Part of a small language model's weights.
Size: width 160, 5 heads of 32, MLP 640 GELU.
Architecture: rotary positions, untied embeddings, attention and MLP in parallel.
Training: a variant of Adam for these matrices, 148M tokens, 9058 steps.
Each number is 128 + 24 x the weight over its row's rms, rounded and kept within 0 to 255. Layers, rows and columns count from 0. Numbers have three digits each. The size before them is the row's rms in percent of the matrix's.

# layer 11 MLP down (transposed), 640x160, rms 0.0256, rows 288-331, columns 0-159
007:153132108131129161131120161100161093111143110185136111118116156087073152129120095112113159150101100084077151115113073106125167135131121115154116156118108079092117103135089124175113107110117168157112112129136107097092114124088136125127152146133173119149067088098159165130127129103105150121117098156115119120164157120101133129124150138136140143127122119122111158138127123110133112104115100162136077153129127139132130103132090117151124134095142111098133141120099095080103086141132133
163:112138102153100132135119120076110108114143122127131143104141123169070148133160093153140143147121174121103085111091123125131115108103112144152129124162146120168175157158102102128128152104134130135141133071135095100091121097129162120142135138150107081111093128125110108117113133138114130135126132181157163129110139169111149104091144121169146136134092092124138109178154129154100111114143172128121067152124135158135133106156083152155169128125146117095179134117145168128131163117136119
172:140127169108119132124117122155136133154124116129116081146131157140091095111177112114143126075131109162075129144150185126103126123144122119112135116120121137092152137090120133124146136165147120116162087171092126102100130171117127076119127128173150115087143133132117131119126157106104181130146127147132149142105160077133153161094135094173119128073165126143138142104102071120142134144123137137098145138133162095126177101119130136084134089126140138153144136122108120119140147157170093
007:135121166119154127108148079072179140113116119129087140172125127113151113121156125137117127135119123080134118115163124110102148101093153119137113112104160092119140114112150071055162123161123129142136091135174097089086117119103158163077105147115099102165133142116111138128136118127121117144107169132156155128121125138142131132160131134107120147109135151140116127107177139128090130133177139101126144142134148134097172120135169155131159147157108153148145163143131162162122085139151152
007:168147147128132168157150106114152150110159123163116126190152134151094139135139091119174116118139101138154174125161126122135143150134098123160134094125139134172146143136148121132123127125117102142155112129099091111134141145125161141123118116158109096112145181146165103108138105145103172147110154132140160168149157170087149151101161129144102115114085094125101129142129149157112130133163163179165156180154142155115130141129086137094183158144118148140109143143136157139150125142139094
007:137141148105136131144116157146096140153121117146144131084106122141132163109111148139108150141128136236095124130114133152197128136148130153147123139125150152139118132142171149154109148123112143140122151139121170150162073170140123102150156137206169143087138123128138114139121150114148155122135096163125131124111145161135152125118135128123165075124151143127126103161074110134159115120099085149147133124145088096168112135113121141110084152129123123131112099091138138104129128121103120
007:139127093144099162132138146077126098111141112151093117158135136107086094169151115124139169111122152038117125132127102087127181182138144103134129136104159113125120138124105115193148115143103126142118134115162075120130173129099111150095146148119170129150077151116164144148150120136131117113131154126097139098165179115104105152136140159148111158156125107129105162119121141107139156144148125152118090152154149152117133137151098124131118121117169090113144139123143133117124154145138123
008:131176102129113122133119103139107140118069156096115131132112130155071093144115122156151109145094143170122145058156130138128108125175099127057184105126135146147129165112059155120135104107154101154154145167110118146128142132108120144093111088105128128119135127152118092175127120146111099140109161117093116121095151104125119160132115121078117132106099105084140115130105135093139152116125128086137085122138115119127107126088132119108142123137116128109125150130118123094091151105114124
007:148138116142155107141109128180086158155097139144165170117178159171132156111135135136154117140133150169095136113158146127125127126154139097109194102148132166120183122117148156148163144117160107121140169141134119161163112155124132149146152118151163153111160175142141132149153129117113180103121145089123141130107177146125107180137125091123098123126108082117154139141137147140168097163134103104113158156129107119150104148106159131145120147143141127167144149104169148119118117115123135
007:133106127118196128136152136163088152155127112134114168136126137151127144099134101122130088107108121127109077112083140141107112154125144131095126123143140161128149139141140113101128171133150102124123115098131122081130087132138141117136121133191130086136150151150118125105122147113130187116126100154095160120108123173159124131126134088131121098122092094167113099161142133134093137164120081092113176131117162084147103149096088121132119114139063151163130127135173165147130128119133116
006:146147170157162185140128119133138101135139136081122130153143152091149127108140109117121117092150151110169108098123124136138142140107105131109117084126138162175104129144124143141117125121104083106174061111108125127151098095132142146140166132135081112128161157164082124096128145112130186148105104130151157146141139128111152121143115122111152180104125165137118122129137150113125140066168118094130168115151175096112121158098101142140138142102083119163149139130143153112101135127123156
007:154097117103112103117128134121134112122152157104095112167120151117150121115151086161110144147101091158123139067142103164145126122118089152133159142079143118120130135093172124144125103148132122110146118153121095146097118124156140152123119064109152115103108134175107134100136086109136122115131107149121154128103106174098147128165119118112118096099096091096097044126123118178111140138118119129126114111153133116112107140111076125120118108158089131176127144104105125129105140077119138
007:139143104149162115102108116172085134119108139146120153084136126167133128104110150154130095125142135201096129107092154122142106136154100098101155111160159154097169125128123133171154136124169109124164172130128144123160088174119117176144147137164160150123162164140151111193140143122131157083127109112119113119097160154132115153143092077106117100106153126140155125108109148108157098128133097113137143128083103127167119123120141122138084130125117106142119148117144147139122097120130149
007:131118113133088121105066078151090086094123114158102132094144118152089125106132114135149130108166130124121111157112129090080119121130094090064144097184114111134169101142141124159155112116147125102125169130131111122120130156131081129148123126124143156152128174105128102160125128112140117087093117094105128108126166126152095098115118099133133163118151121119161170078115138128129069133121138103135139120097106125142140113151154108160102129109148107137106131153156103143100085149139117
186:104096081193116144105128128109135080109151136065122123130142135087108118101106139144132156129117143120113112057114172130111129144130164143136152151101133117170155123180111132110100121147147128130133124076151096130134111117139084143147098127094166117102138118147116128143116106165140173153134134079148124100139085137134134145080126132151162155135136132163138122151134129145085147139169133163156097139135085135149101146143119154092108157157136106121139103131175127097148126138131110
007:181117132135123124141135160147149159104141139140144079142138143134136118135097113122126135162061138135115183146145137107154062169136140131161147146129108120100162172096155118142137142118093135125131184140123099137122157125132115120134114112145166172131101128113164137115172094144084135109182166117124111117127129143067108122120125155110103104160116064140102125156144117159144113128162103122140125163123134139137131110099112124130095181126130142124160123085134170102155121112118131
007:099074109122088148165123124088152111076132097114133123154169085135127132126137083109133133081145138090143137157124102094115109105118124110172085120100124082093128102114148115136112141100099086131089128093132099130144111098120113142140120122112109110115129134135161122116130081085118118107119156103086111140101096143056084102120106138182103122148123122134114139096099109157108116129129149117129125135118153145144139108114095104120082106122167145122114073100140114143136119111126097
007:108087095140147128142144163112118128145184110130139098127109112158126155117102140097147088100201132148128104116148124163097105151142114143145093117096111105162158139157115150147122144150117141135133119128116130137130115128170168133112145146140131096163108196120142147081128147102140148141127122130179149181189159168141138103158165105153129127155130126163122137154101156128088122108144120153128133134098105118144162160154146130139099133142112120105159121152142117135168130147162073
006:107102156144149160167082117177134109134149146093140165142170153121112118138133100101147153122109133080134161155122091108109139104140156081110158129170119113122155120119111166163129167109107142154117073094127125112141108093098093130132139124118110126139155104128139103167115148127104176115084085111130137089101114169098115110166102109134144149072170130123120161125134127134108114122128091078116135100144128089148124133118086119133140121128127134178153119104119092135105136138118155
008:149108134144153119153162118139152160131145149111159127199147143160157127149130107153121146141091117126142153089170141141127103151133156139135160186137148133109164143107145159136138165157109140135150121130131125142109131118160155163133117123129102124151128139165126162117153120137150144138128141174131157124126126188115128155183115114130107146153146085119110093151165142161124151162183161147114133126148168101108133166138137155120142143170104174164163169121157154162141133085140138
169:128146159133139162120161092173092112139124118137130089145132121138100145159195087107159106130122128128108129103151153131104148066158146133101147141131122143103112086091116084120098129117176133123144128106107108084131118127106093079110119153161148094099120147109128108124127131124108156126114125139141141137110144103138132124089127112164130094092183109137140131088113114146141103165113134159142143094160159164137161095165185114107133141155106158149117159114117145125156150138171120
007:154137121132087143146142170132158135117148142187166074148117143163124148155109127125144160151122175188106163123133154152169124120163122183173141152142138116155132161124141133136110112118141141176133153121124134156156128146120126091126146140153159161127127098132129139122129141136113124149175172158145139154128153137094165129083147167122118097167107082113098126155137135145152148139148156202157129177140115123143136138127118124101132167149165143113140136133106131100133159115133128
007:159098058150164123131175135160122147162152135112119154121132132139135119148127157108148074135126121112126141053139147118099130161150131139150144142128123132135144152120089159142143138156185136105152147153106142127162159142157171165133104144099129090131125203144159108144130157136133126130114129155115122127129131127162143194154129146131103113152144115183125097138121147130133148153121134143125102103137154155146125157147166131135130103126085120081141142164161165155165114118141139
006:124122112140124122121157104110092147139127150109118122150122116144161123136142131139119121137081130120139136083160131141144110196102157145112087173112154146089104148126115106139138137132152128120155095133132098122105145112159145161098100153125129127162092128130142130115168082136116116097147080127102124089161128095131086151158121117126084172126162092119100086146146128140143159149148109155095077097154133071081111133157123158121125123144096130140179118087159144153134129092098134
007:121090144102150077150136170134141147131133123129134125140113161142174135135132115171117092124104118178122154094157126149164118128110123150158131161110128153159135101101174151138109148135143129130142118139115122134107088147145146110123136124176111135096161128135145098083113122108118166125130144177147120144101107195091148123137131100103131084110121081108094070151121136189124119141136118149150147162145106107115138142106133129082138136162109151130121150104120177115143117071094123
007:085139146163139154155107150139120130127143136118178148122164153156131135160146136100105110077174139114154124156109121114135120132089138072120095108144099139100132142130141161127133147116105169122117086071115155131129080112087106085113133140194105116146151142111156120118114155121128205142132138109201130100131164108134130104118130118143146137124151146127107173113133142106136143106171115104120150135140148133135155142162132154117111150085127112131150125125167100136125147157144103
006:113144167117084106150123106136132103118128149130144077116097124114146134101128148157114158154157157195139137147139141159167098099113128155153100163129143161144091160144148124158107107107084151113120127140135107127125135126170129104132149123144104180129174143125154116101160089126132126149129146135153124132135163148098144097065130144126178125145167118104145132139124118123149128108152123137132090126165086139112149139130127149097125226154107137145103136103104125091157144122129137
006:166165131118191168167107156164145154119163111100146157149164174155086113116131109154172121155151161092113158160116124131105118143097139111133140124165119162106142167124137132146171156112086103128097129083140141149160134152130116127152139094156157149115163118149153140131110108084124184096159125111112093124098123145109123106147122140124155113103110144147164130144106106106130101126107118107123148114138138124156120117112077085136109094119143138156161082119154101126143127133150147
006:168124166118115163137134133110154127098130112137144100133129134110135130140137140157122119090136144142150121127110168133151068117082111156177128148123177107165128116119159120112123140141086130172139062148160148145152101087089136120103113125143161148081118123164104130127138127130132130151124184135161147131064113185105145079127103158121151125136091133119141115109137091152127133125157132148156146136131131095088117125084086097109116132138133147116156132113087152139139146111126175
007:168141157090129106133103127108137132098110118149102109109119130130136094102130130170108164104088102195136122100113131131146118124133082146113156106118157136147133120089127116169113122137100066137149075137128139113098119125116119147121159116143113155070140135154100122129136116113121097118094128081128146123092079184104154102121131078100163124108096106126111101096104097124114107129147131116158145126119143099142088135098068104107110125122107117124090118107116165121110140092104153
007:149132164127153128146129171123120145108159139114125121100127132075151140139106149141103137131176156104088126181107116155140148124115135135190087162155133131140092139117130124152132149104099166134102096090123169121151121117150115103165179144153099143158136091133103134122098175109151170121072141151204138153120106113103146076141113115148148145148153172155129139124122116114116102114129149130139143125117151152135175139121126136120142131103165114149132111149137072132146142144144143
007:121147174101170135149110115152109139157127123120125142108114128121146115120132146167121136082155126190143128124133141156157144119121129155115145135172134155155137136127156146126108162138171154141167112172102178105157088155113138113151148134176149127073163146146102121136115160115134154136131102145149146106108104167182145122151119118133188115091142130163131142154131129155129124176148097138147138127143122052150108158130096144136154107150110140167131146116115154166137136118129173
186:133143105173095115120156120104138107120107150143096109149154158071139166095110065158154146114140109146147110099125086093141129179121142137158120104121164099156144105160141125115122119160159116136113107108159100105140140116134066128167128113102069125135086127148122121138118178158132131141156138141143106173162082153163099094132110092138099152170116121140123127146132120105106156111122135118132155110128097151107154104148107127145091167119126113120134115158174137127150150115132108
007:154118121138115134117153156128170121128140128169118129144135155137117158119110118092147138122115121118117146151148089146132136131162079131159161102094102101143186088132167182148113121148131125105133175145144120161122144151125113145183145102089171150157112159098153118102138128135100128104121154133131147192118148179087118131107153103145119117153125114143110147121130157171126083122111133155153148166112134176163179136101152091180121136137155143110108155145144121105126132110122120
160:119125105159080131151121098093143120126083177118127113140178136135154204103101108133136148145106107118132098120142086134098134153143127137140123155133150072157134142180117131141111099148160125119126131096139103143124140118136088099155079082118120103130148116172144097118104142161140097141131141123137118110146090142155100116092073071137098161155154125151142114103142125107116146153104136150121113105135093165100115119162141144098104140123124127158146126151157151170136136152124162
007:153128105159141135140130122115152119112146134148116120180134117137109097136089103138136143163076128046110182099147123114109130151147152089128132157134130096078171132123102124144171142140099156136129170147153087134101143131105119163097104109116140117186072125119165143147127065119096115127126153125139097087141152127104104156147117155128108130127193108126103168120127136123125150107142102120126093112158128111107138109135124158129128155144142127120160130107154111106147094107144123
173:177125116107097160128104118106109106105116125132152125131117142153111139123127113128102147102132163138111115159157160133122165100119091108139144140150122144132161142124092117107122130158147133118100152127126117132111136158143106123129110128148153099099162147116105125114110081107117121121117096107113118121076192141101150143082141099173115121091202118131127108136108107162113110175113137142114102106125193160103143128131157125123148132190172164126153208109121140110119123102129097
166:128117076195148112141125116100146131111113150125125151136147148121123166094093104112153159144087112124128091106089104088137129181123109124163109136098157126146100149129132125133115094146141095150144109077157105128138128119122109164130112071135071131119135141172177091132123140177129164151133146105123103136160092124176118140123098155140126129165121126192154089125128111113104141125081141117149101128141088132132140104137139127127119158135103123155172109144156116147153139127111138
165:127102106117099125111159117123085101136104137153163142178163106120107112121133118150150149118115134159138141114112114136103148132163126103095132140123060097117163112118068127102135118075145163106114109101092139130143108112124123154137143107123092128085163116140123125143095185148149112131124106123146155121139126140111117140100154121184138128104183124193173119086099112124125160136112132128116116173128139181140147101141173153128136079115128153133155136109106161128137148104129146
007:176142149109165154133116152127134137137109081204138129111095141131111147147115145138096135159095162151067180140101112093170142174160138148165155128145167132134109165117121108144149129104083116181108133134121138095132106116108133114135142168207166163109098064111160140161140140139133123111153126139118112140130118136109131113140139119130138118125093125122134107140110109133152100121137091152159155174122114131163123109115144138147116142128155126108128105107137140099133109131140156
007:105133174125158094134070127146111121139127110133129131098116134110145139147112140154084139092115134125152123142100108085148138097141166090117121124180101122132115116112114131132105120120121163118118094142117167131120100119094118109151151151154109136126129124098150112125133195148104175160134102124162082099139074135157148085158116136126213150071153184110148169129118113089111141122147085113132126120137097106135114138130130131127124131099127115126123113106107106135147163163126156
178:126121145141113121159134094136151126081157156144141158135105162159130124104120118141134152141129142159098123110139136104102129142081120096131129107109140113194126111164147143121137085132131115118131127127145131112206114130160125123128086092133121123133111167183171106159149169144141077129101141105142111119118085116132142105078094135117110169150031121128143105129084121121128092146138110120128120122141154160108093103169151111100135153135151122113124134111149117165137142144132131
006:155122103133168129128104130130108088157143099138094146102103104077126122130122134126092147150106138079103104104128096088087170119176138082132146094119136131105142097094083111150146140101136134118124125124122136092131169106140146194121157103103156096137107138095130129132122142150131166110085115118146123123177098087126138125160106080120126165102115137131142089127104143105106139118079099095100123098131162134145125179137138125154123119102090085136098124145133105142129124149144116
203:130126092172083138103129158110144109126119164107157129129139144100133161082108111131161137143121127120142084121139091107138127170109132139153115134089166111176118126134132141140105092120148082124116131095167116111162152088105107133112125122117069146130120146161147103123125177157121173154183148123126087157139085162147079055124095120123121158129130122159141146113149122109122139133144117138169116139108087112124141095147119118133062154132146107128123130135155125133131152153144129
# layer 11 MLP up, 640x160, rms 0.0292, rows 289-332, columns 0-159
163:160072111100159126108118145134101117126125092135145193140101100106124101109138179114140102143107109106151166115119129144147100115127158151108100139125125103108126091135153135190121167124136147119101141137145173109148144078136141165123113152125148122191121123107129159167097171097106128107122144123109169111150094125146113156155145141123138099173163143136141101137101180131117139131088120080124115138138117150095118145100118112136098148128109124077119148168105124136102095149113120
139:109090116125126165113116169156163129115127169123137139100165119088152111138140122158109100143071151145143151166141109112138147103148118113129100154166138070115075105143129115133119148123116110098115150096132131167118103082123139192116115128165123154156090129127123110120141093131157082127137134097111154092174095122161131114140154131101130128118122171153153145129151145142127153109133097117148103097120117109183090164115130120118071140176148123111108141132140143140130161110127163
009:112081112128118121130113121125100061122128135132156114072119100105126103120096126121143130133124084123115093077129106120115114137140101125088133068137071126106131094141120094087093136154105113132126159119084116099124125135106089111144104124101134125111143089131140112136085139145088137162122151096116076103119121129090115115077106087119105091123121119120114140093104135114101098117146108136118114147106106083147133090130103128101088084093125119110142105090144130086108114128105107
008:132152127132147149129120144158128129152142156096203149131111145119138128159145146162147129132150174141144173182127121142151122127136138119091166151164169141089150132154080122128138132158158189147164145151125143133170092157146119133169126141127158137122162074124152111120119141133116110130174099134125113115135110082146151116150140116152162128165161126144140122108088152101137151144122134154120118134120146088164126112193139130160150097088167146090153135132138143139135133114148150
008:138114148131089131095104142114122137127117081072081136143141102131090109113153129112122107116107140102131131126075109122094086146099113100112104152121112098100105128131099171157140123109122147124133083113122110113126174071110133126106106090081109129111086105115107139116139091110137113092104090125111172136120139111111148109131108157106105180134100123123136095141139098091119128147128156082110099091101157133094089129105114105127137096113118120144077139134073093134151112136149112
008:111156131138138106133128087157111182126163174143178106134110147111177168163146113129161152134157145143119174132153158184140127088177131151152163119117138126135153136136138154084101156144116172097148144118144175111126101123146156164133113146128115128147148143158117135151100107088176119157129119098157116164130107144162132169112146105117137103102154147133167143136117156129146103121107120185154161123119101142124126124153152112147126164133154151133145158113135141124144142161125172
009:122116127119128104128148144148124086105152083091100095098100102104149144085129109128137136105133131110143122171114120121124133092088124131129083145101084081097135108101143125153070111122148106105132111096108132114127074129133126091145163110138116127124118155084129178085141141121118121122142057088104088087114115125129107136127120138140120111141102086164095123117107119117122138139134144144121130079101115098105095156147123108156133157104128147113141112126127113101084082176095106
008:133137148120116097137080138144137111140143111111100145118131140149112136128138116129098140145118141125163185163098158136111117087078110137145110156158109175122103132176121145143078108120115156116167089139108129153113143109151121101125154109150121140115133102104110121133137158137128131115115096135106141081157113104106163088145165207118122139152127146140133112129115104125115160117115144168105114091145144145083142174140099123144158164120142138099094116156135117147090128136149042
009:112109156108101123166092122099091127094094083116088117129147142120091091107137120137088111163099081121125169147133110094157107135113097115100134103125118125084108097124098103076119094098105135113100136134125099138116144108107123138128110112126124100097142101094116126138127106103107099097104128097094107089127123087092144094113125172111090121124133100115090106094140129089150149107112141125103102100102112127108126126108086115108119092099170097117068135128130108107112107115125090
007:076118162109110095141157096140134146104121095142128161138097128114099102124139145154130097167138103116144145138100123079138127117139135123147125137143123104079159091087113088068140144138167116134111123147163108148156150141110095177146075115146140125100106113087133126137120093140144121130101133122065055118158104132128103088159102129148123129130144086100104117092117102133134114133133161099128108120106117089150125094124091116117113100112141109108124110144142089153115128176123125
008:105142150110134103102128139120116129129146101102168143106136083114145115095115152120104094163131123050163122146115105092133126117111112101139120105156137129086131101121114125130109142127128124151117096088106127099119118137097114107132103108145095156073149124102137133110122186127105107124094069141110136107126159084136129130109127098148114169132123125124132171116139146086142154151131127121096144132065129097154086114115118131124144118053123091079125109143133132121131064139149145
010:121131179143126126178113148163133144159132103126110140134152133178131155125157138132141150159137165128158169163115154153144125097115136147152121174145125151124112139179150174124099141133136153124142122145152146160121157110162113137142159128147131152138135128118138172145167153149166150122117106138119173113153183137128168119161161201125140167184141118127143134155136132128133156134148143132153123088150172156100113160143141133146147152160120151133102130164149134143125156175147085
007:116122145111124062191097109131097111143099123141150118110136162143125126108128093120134172122123125147128143124111146171142108071100132153149124129124116144119103141164101146067068088121130165115122119104125146139082131102148114108108145134128123114156115097136116098128141115125138137154129129121143172115104127126094128124104151145084129102125110106109108122123098089134100164100094109106107095105146150124083146114111160113130113170176109126076151114113150132129088173117106077
181:120102123116156114118123118095139103153101105141114170121089149119145110099164117078116111131150106116168148105092100127128144134112135097147105138170140102134168129143169122137114138119128178125159153132103120106140140109147166136175156141160113120136119166110140158127125121116125123082149101123114164159145117098107160128172122162146110157123185122143130119115150180148163149091146059097133120127141138082120121120108116103095123081153133141099098144113084116170157145157143128
010:132146137125169176097110160158140155161158119119193158121144132163131142172137131114155132130176149123143120157145146148123174123127131120146135149156179169127137091157147142170140133130151176120150088157139156155148120135130160140092164153146112131118171132142172101121128161116150118125144135132095128139167163120160170153151141122141136157115138166157122138112122165132139122132142130183114152120136185173135140152145142135133150095143166127142089127145109145152152137111167115
007:152137137100132129105127137099120149136109148164188115157108120161116107183114073123134111088130121153159148135140139152152137141143111153124126152160131128136136131107084103109172160099112159091113125138098137132116115119122140092059140123114143147149136060128123103111107118104111113122179130146091136169117146086152161143135161071100147132117139162118124126144127140146113114085104072097077144135113134156120163135128110108152121129131124099101117140148116132133115104089143174
008:105164122120107147147128112116112155148088106160088153161132188140099130144114129138137089153080100126110164125107154121148103112131135079127173148131144163094113148136155105144158131104150124130148142173149125143113124106125144116143114150116145125151188077141167135115095094136120154110123105186089164122101134115143162118134127143114135145126137138077124096096160148138142117127090118112134129089161113146156115146116115101077108109130088110141127120151169111135108097110153177
008:138154185103134124130157113127124195087137131138158144152149119150129127141142125132120150167149125187153147171146173127185154127121126159168092128137129132128160122163147122086135123117146090097098139153130139165127150148171122159114166149131158157124134118118122119155131119136154120150159197159122117192138118092150151151143147138141132148157140114151138120132138136166127156123136147135127148165113135158127137106159136164116119179158168146126144115157131171147118159129156108
011:124148172129161163156151170135158141151170155152143163101136157121137143124129139147124135184164145133146130164138161125156186148140133148154154129163162162154160113166141124132159133154128142142124148139147134142144151158127130144139152158152150147104168169130193134152133190134091147121142160127094116138148171136151160160145141127157154145138125137154143182114149172117146134152150139156118162157143123162182142129154134149110137135114161136152130133143141146142139119158158137
144:100111084123164128100134108115117106112066100150117138087141118134145096124102153102096114129110142154137100151119083120141116065134128108138117138182124118136133116128131162119180133140134161093092143190138129119122136153120156134112105186111122123123103127109121149136143103123175103137146102078144118143161120147127135106193129128101142146126135138148138131120157158100178127100157140136106124109121126135154068165114100152136119115127144129076136137119132138112084148182117155
009:110151086130128153046103125118091104147140113073135123113095110109110116135119138102104103082122105099104107116086110137085111116101122086093133093095139132110119095107104128175111117125137120095119099097093123100117085115121122136108082096106107121106109115110116091103109120096127121104112073108126121099115108109125111137128102110114155120102096129135123118143112147099112106127098093127127104080095143121138120092121110097128137086096121121128109111127081114078143088094121124
008:122124150128137119180114111126117141152116134154102082103137153084128167097116120147145132176100162092079136153137124092138130114167111104122112162098130125111127161133150096128097135130075107136107157159178117114115121127100114111147135156167097109143193158125090159107136134162114125095111077144110122089088153165108138079100125143153103140146107098091144124099111155099125118106131123155152138098142091135097088124157122127107103154114117136156125137140161105129121120152121110
010:092104118115122101131134107105134088114149130114116129101106113083106129100092107115123109132119106093108103101110121103086130125150102098122112114112114100123128097100136116095089113133077115104102098112132109103127128107099122106109131117120074094082129142110141116134083122118081094092066137067100079097111116129114124102129104103126101102094096136138135124092098132099097098113136138136116140107098098136132108089105115108074081113098113116147101106123107091099122096126116139
009:143135161151138155104115176144148136147153127094144145127146145135121104119129158140127101170145142105153120152111117116113159160124105094136139121173151162112119119176091138170138115154134147138143119133138114132167166153129144099147099129137145174111147117133149140128144164137106143096141099151081173133168174094126156153134113144175134171151114138149176161122134119090142146169141135120095146135127177144158108146150115166139144088085110150134094123167117128115154091123184117
011:110110128101100149121080121110127143098085108103090142149099123121109080127115110118143125099095102141119117161074151118124095106115109117123132098103110152101107114123102107097121108100127092131135122139112107125097126100147096144126108126104127105124116086098096085114113062125139109105116155120080130143133079105111116118114100127115130120114111110099111092113115078123076079092102109105086106095129087123110126089110126121109099110141095131095090120121117102137107130088105083
007:123169109160123171095163158160146141148169120137144192164112135119126134133125148125146110084131134131167099124094120152065135144099152119126161152161168137135131100140108152194120144141174149122188117108121147124153137099125147089113124129122125138118091125118151121141137144108125094121163134164133113170113118128112147134144122105138138145091108178135145131136124131155128086175146172117119158137113148121187121104141142132144115063120131115119143110163113112140148097125147157
008:114130138089097127101149131127102130059088101134123092170143090130112131158139092090101139090114120157163146124128135107191113096105096144132091152122120102102140100114104105119182116075152123106087094150084118149079090098126143131109138138121105114119127118113117099137145115107133102117114136134124103139145134077127134100117138129119109119139136092116117086132152113123119135105122105095078103125128110164073130137112133101137118116119141093087073093126108119121110123134110098
008:110142161151158187120184139185131140155142144193148157146163094163118113138121151119141126148145126137146145136160124139148154155119114117109154109165144136112159118098107157166165169141188136143130143145107135138117156171136156155149109128130136150103153113134158130136126145131134146153161126135144128149162158134162125190196146110131146156141142123163097158176135152145127114133120087094157108132133170148184131126134126130142148105130121114115113129141100132100156126139133146
008:120128156165120131137148155137124121122146083148139150143151086141087127103143102140106130141177177113145117139146110097114137111080116121112134133174161110107139136125106166088115111111178193134093155080119109110136118144102103153153093099136131150114085099130134149105153166134135151130131094128104103135121140098131096137161135127131153156143113103153113180134119111115154168153106117085141089125096148105111100126116132152150136089099162111098109116152085111106152128167131097
010:091095099113089171070134102113102100112122120126128127132106126102080088116107106109093094129117085143126130091102126098126098127111115126100103111110123124119130108091091120117161103091138088106091108124129108122109129098119117149101104126080108128115091104117077111129133095116144131132125152135117101112120127115144107090071079100105123111093113083071120099124121107105123093097113098081137112125140092121097105113081130112114116105136098089110127104119106123108107158116121116
009:141151181182118125183156128149142133144120103131095128172197132130111126106157134141136139181121136172143108151143116113144139185112128100126149120140124122141129142134119143139176120136139128176115174121153089146122194146170125125170147134135148162133115120150092147140158158150139146140144143118107153155137153134125159142157130171156103167144114135175151153159146104136119176164138149123134115151141161147096128108162146150137131138118132148115108152139159140127148163167143111
171:111122163128132102092155124137170151172153128153092154124100153123104124146154126091116116122133141139110163120090160141174146073147098126103146103125088134133147158149103107149096137157147122138148145116146142148123100135114163106136147138133133146166136114122149178082131145120104144096145102144082149108108132132132122155163135126145094105125110090097111118124160137148156079071111134161120133109073176115116106088113109148110126113110182112096109101145113142133115149075134111
008:146129093096141106103088109138098158185129160102175127098122171172120125171120139126106127134125156125111161122104149148127130090107122117112100152164162146120114163164129150112121128121140157102147116120139160129142088142128115123084149128126122134141151103160144102112121167134150167158135090156146181093144133107134112106121132142144156167155136148109179129118095144135162166107076108128127125120173148086135125143141121147135167152133081104125147145120116150164133129097180098
159:138120142151149156131151137128100097128080098102175116110131145129118124151106175146145115116124126104099144129145178078115115127107159160083154129154115146125133104145115096168137100081122163125132143131112117111084132133141125146111157129146170121096128123123127114128182089099112133120121109071126128120151137165138134153147127102120137066107153128141137143095114133075148144118114141150133142114111093102133134110124088130161177174090133131134119117136100193129131090085154169
007:100118118088135108125102122151117147126131150116150105087104117101155136143150122083156144125138115115118088134132161126155155084126103132144105109119094160121153106176161111103109138131102115117129100157095162111117077111127138126099150153096118104110160148124165104145116132109137111095138130080092095126119146127143143166072146086124098122137121133126170109084109164106110095113144115195091144128122118173127139087158158113098094152131132109151117071108116146110109111108105114
161:113154155139125149188130123127119108079107123095148155103161139130128114137146117162176084120090130101108136120114154163118133105076130123108153089137123117109135084095118113155143152106132073127141166162129121092162164145107099115143118111160115123140103135121150139164191061135116112144118083140148141107156145112169134132131118132106136161106140157102134140107131150121182136089118116121133134104141126125182119125139133154145161145143181148107122133080124135113097122119103135
154:147149146101127157145136131179133139115122129136152110099129106152170087148189180095103137124137097109125130146127114117081115116087118146080138144142161127148125102096123143140162135141088140089097143162129139103131148087152128127102108157150135159098132123109128170157132101138110094079139170126147163087114168134139130201115117111107152146120155136145118157120076117107125129141123110125137131155161102094127105119122143155118157113150131150131117131128090088159092106155144101
168:142130137118148098138153136113061123123122097125148141136138142171112147140128118089144126135109116097168126162138143122104120127106109130136161094098100167143073137125167118131120113136064130105161108150109103120106099130141120149129111128167180160113108191110129148119162067089159147107133124133098141181124123151131167164131128170122177115112155126120091119120118107117138145153149107129134130140148115121130099146134122063112129137136118124069121118125116153129137076145154158
008:148095102155110140078124115131105161109162137078138127124161109137119132123164127102181128123167157140124112149159131166131081127117119137104094155105103088120130086150130155167154146101134197096127108120144109133142152101144172154113107087103121117138108150160133139137133101110157152104111131125151127135139153145124137174115107122120124146159151127149124102150127131106144135151107133127148105099120197117098097138113097123129150122146159120153085135116065131115182162140151100
008:130111170145109118145147092144147161080126116103093136128146143135119089116167118099144108148143140182115088181155134143123120148099107138158117114116103122127107118134147111144177170125135092139100144149123104119120160161175142150122115149113172117154099132150101139156149075104174126128135160154109171182147122116100136184145131138141094109116141113105101146127133113140122119131119148091159156161122148105095133147175153158095118115151121184142110108108127133146123164107124110
196:124146119142156132126124109157098160152131129108132101157124102137089126153135185151146151163129152123184147116088141115100149128132186159105127108161144136111108139124117109149119133111161144134144112116114093129154140134110180181084163118099134098154094138148099113083126130071140156115101132105126118184130122112161162110129104139115139119132120133113103122085150129103125192147100152111134156130120119099145135194137131097122101122129096143111084126097136093118121124153098156
008:123097153114090109144121091128104178078147170147151102075141145104114124096141105137162112180152138139094164154135129131148100096128157149157096164112103101131117146145160129116138142146105094114103139135157112117111123136128136141141086131137131112141132145178095138117135121119158124124107115159160129115086134141123104088077123135145106121143148115093148147131143130114132126108140155146172163170110095114044109104111103156077117165170129142121148125112154145145113138144139108
180:079121105139117118130136103124104116144107134108111128131155138108130133105161139128103135129152156098130130156152162122118107121150148090121091118142086142121083112138111126200121150146138186126127149149079141111093163111137138119177129134121148114139130128113129153097174150146092134096155116143105196118159121121110093119150085142139109131108130154133093127119104160155142131090118133133125147128141155118083149140105084145127130129119112142147108137091092113212089121109157174
008:113124106112113151114118142084103137116127127140057140134138177090129131124133120152145115170149134105118167175152146077115137134153143155157116139124109146157131141155173083107151116137131159127125134160147141133175111098096114143138073157157149094131184117156150132168101105158143160101120131155119137141100178145157128112154111153146088119161138149117129128112175146118150134137154140182146153133146078114153158138116125145112116140124167115186134132126128125129161105122131139